Weights of a small transformer language model.
Size: 14 layers, 12 heads of 64, MLP 2304 squared ReLU, vocabulary 16384, 108M parameters.
Training: a variant of Adam for these matrices, 1491M tokens.
Each number is 128 + 24 x the weight over its row's rms, rounded and kept within 0 to 255. Layers, rows and columns count from 0. Numbers have three digits each. The size before them is the row's rms in percent of the matrix's.

# layer 7 attention query, 768x768, rms 0.0375, rows 697-767, columns 576-623
103:123147112157112114140145115113122147154089105128096141088109110099158129158147096124162141152111104151124170134111121110126124093120170128103170
106:153137087097146124164097080155128126154165127130100101148176069099092098164175129164126162129162124099155129096113158137150114123160104064114108
102:122126105126114126112154138103122130141104140168164138146157110144153141107072132097130101162110148133135117140127140081102122107112096136119084
089:138139157121136099134123113119103165173096158147169157115137120095175147118128129142063120137141110113112183088143147118095115131090131096097072
100:148161088118136137149138108110161134099106153068140113106128131061157192141101167111127121131093129144115156172157158153120129113135127150157147
100:106167103103169109122165150103102126112107133123083101106132107117151129133141110172120127173113166155161142101115186157125125080133113111105147
100:115101161083147138154159149130127113163093101156135153169126140131137107128080144150146137136136148098140129142145121148127122139109086158112145
096:129124112132086113166123125110156131117114122134081094176157091137153185156118126149149101123052143147109096093158115110154105121123080159147106
105:139140122167106100114105134126126121115174144098142108129125192158117094101173125121131171153181065147121143122122133140138153160092155119141134
099:154148078143137116100124120157159098129133115137106088110148140092127099149091155128132144089109155129113124124097171171134163126148133143108099
099:118171118150171129111131151111154125155105118090153092131118095123081140108086142174089091122145147185191159141171113149090113077164120140131166
102:165109125090150112116134148109141122148102098167122114121137116114104173140117130134134094133139181096173101134108161132102095129150084083139154
098:116151154115119112147121161107153091126122160076137143136100158144153077109102146125128145124090115120127115175144114130177114113125114151143162
115:130122119142102112145162098168108098147171130163138134124149113129181104158141127119165133139160121107099127110126131118153123139107118161113150
133:146141121126102120135133111144131143151142089135112141134143152112146139162139112096134116137139105121107109127117084114183146142115156164125133
098:089125100154103143121132163099122079133093142147128144134109079120189129154101142154156110114101127148126141130149142123116106158100115107085118
095:121082141126110112126133148118155145103135116114155152148125098161074141114156140113098149157140161150148093132106139074133172118167085100172151
093:075101121120141152126108140109158159135163132156123134149122101095091145107154113193121171135114154144133149076126154137161126168178081111152115
093:124124140156151153105136108102121101138143136152142166176112140163063116136112102128122139149123114128109074154106143129140173106113129080155131
095:115143112123084181118153138129143141081140160085123094124113161166072130107111115156133141107108101186125130105106124128136140122102157137111145
093:113118126128121126131102131088103139118116127132113136086145111171182142174119156151132110099111140140118106118135196126117103099112140107121106
093:079146139088154116102117135142078142128157123151090137109150117097149119129161117131135149123149098157120158135130112156119128107134132105118152
095:134094159137147101134120137088126119115115105119130154113121136081204121181152117104180120152108130170171126093098121141142128059140105127091125
105:131117134118133153163159130147109096135119140091120168145128088121121111135125144124147094154143139153156130157109087115096139123149125126146169
098:139090122141101075149099088100132138099126103143126121118160163131113151137133129098143132112071120105094126102108148095123126153111074163115100
107:150134137139138117149131119149135149132100121106124092177131112129127153138113151114093097140156180134175104199115115125135135118161071118121149
117:085147139169130139121119138100107126120134156093169112152091175161123113088133125147136156125141092168162147143174074139132134148121145131150115
118:098154131149143126136103154106155108142123123064171145143085111132078139070133161144124111106135118184164140148173104106113104118142142135134138
091:132133148103125153139176139125100074110104097127131143102114171115154103118103136135144142096101101115128139195150093124127124140128133134137094
112:158130105105144157117124071160179122157111108152074160110132112089141130122147115122162124104131111114112153070093139142131168144142142136163122
112:138141111115116133145127113133092139105115153194074138149118114151140142187114095120151134118146126097130103108091122144140130142119117167110106
099:113159162167133145123136132138114111148138126124128089119130166102141180126097120080101130123134151106097139123127107122120141110106141156106139
101:087132141097116123139143109104114157092085131092114174141092131156120067145111135158102142156128140136118157139119131141130141147090132146107133
099:157115102086083147122126124159120092101147136118180155109106118161117156138128139125122144119124176152150093111138120106148134134147104086106142
094:156120193106148142144119097121090132082120122175137131092127134095169083124114169132128118116151077163125181138138152094141114158111119112110083
103:114154114114110138144132108158150151140130122095156111141116114124089121082130150114142137125096121111168143143134132153167110122081160124171150
094:134114156141145148123130122118114119119159105094150108121142131133130089140120088165087153088108147105135132113154183094156136136174092143122170
096:088137197102123172129124162121183104141108135148127127108115127129188136094157166128144145126136118135092168118143159117153151098103101126128118
095:105134145091107094157091084149162148119151123150064123149181120135129077153138124155142173123152140142163125161097101122119154124132128141124103
102:090118114137124092152131125153122119152120132142139141152174120124149139130134160098146115127141109116118141122123161153095135137091131091150142
096:113138136111120126100136144112103143131101149102127130149114147124150084124086128109062119113119108077154120167125157161132145146145150111153097
095:120134148127075133152069122132121134071114118119129113113138182135180149152128116106077119103125128132133150147134091109169110141075140114113104
106:092094126142100131127117132150121123103116108131122150104128166122150098140156141089110124128159099135108134115090116085175120133100121154080141
089:084155120129147111140125120086122117111125120140082139146115126142149094124074091189092095137126159122101098111160140141125149135160106174123144
100:099111129089122107158101129113167132143137136132124152132122154114119138136126101145110115124126119083163130121123139133089122128137164099117102
097:134129079149094133150118105123171147142150160124127119179149162115112128127115113142122159149125151126133164124127103170124096141127137094172133
089:150152121161124157156136120126107125122115138132128095117080088125090131086133163088140147147150106122136077132146121171097144129148136103116170
097:143095133116175109113127130146109150116117159087114098172124122108110115184131132100166117127163149117116172126174132155116105119147125128102127
098:152166132149111099131107162163102079133119096169127098102142136119187165132108110102118129129145140062150150100129155147129088114111119136146118
097:095135135154129113168156143109110133112146135155104087090185130133128130112113138096170126128148126168135102107112114174170188079110129188156103
092:090136119138143144123128172098095134089138129130105128103138105113128099111089092062115153110139107085125135122121141072118129115124102088102094
102:152058141171118111100148113132093139093112158119138111121105153093183142138134121104158110142113122099112151110128166146087134117111157124097133
099:125132136143103158150137097136135129125141163109141091147125082146120107135123119155098120094120149158125143106121122138102115131120093173101100
110:098125143136182122139170136129145174113114140179110132146119104138086104113118135142133111108152077142115102124099139153140119142094120140090129
103:120136139149120143129100150174119179171137123129088129184127103133096138108154123166152129119135147116107124097139120126155119099144132149181149
099:061120125154151139144124093133115087154152114151090133122140096092150171124136141126186111130103074154136113123114134103113126086133154137125115
100:145146129128120081105119126128110163169152109148126129150112164156114112105131150139172148118127131149125146143113121094117151113116195125094177
095:141120118201119088100139146137125058190092127157132128153116119157131180122092140090138148104094132141081133123156141091111122107135133123109155
096:082105119139096146163155110128120139119174107074149129110134090106115138116151139100089177129129132142143142147121099157158116124142102132115120
092:113158079132175161135094083149095141159159150106124104134119160118164149152133182081093122109136121109127104176119116165100081137092149070144096
099:134138132153103185117123160155175157081129157149123111113092113127147138179145087097100130109113077096097121142136127146119058136106120145145131
101:145143141095124118115107110124142154140144096132130124133114141141062105124117101139108198089146119117139135154138133124112109161140115123161142
099:124132185100139101148106121104136136136106138124107118113112075129105133101182093149153135136121133142129114169150104131170102130165144152148156
089:133126084128107121104126131117122101138112132132137150117146107125103133131082117148122153129154121105141070139156156089129130159111164114146134
094:199109143146124084105130116097107091156107163121122100118099159138108124131101133144159097099099120129101141134117138107087121145115090144095109
098:119118094129134152128135172122142159082149099105150124127142156139130111152065124085126123115130148109130108112095103131132175107133167105113116
089:089146116133078104153090124120164129153139111120127071144149142115080127121162127105113143149150092150135118077085129165151098141088126168145138
096:107134097112134093114114127072178108147092149150131175114120143138124139128121124173115080144132148143132089096145142129168187143144108126146119
095:140108199109113175123130163098140132097174139088148144141131120144124116091131110117159138117095115171104142097148118112145140105158110084150136
096:084160103106102127165122114086167137133126141118128116121150094136120126098139072161136130106122138131135138131110148154125175105095143138164125
100:137133149111124126100109108130111163114133129114107133104077095130114085135167110119124116141163127157090145127133078153146108131121121117110153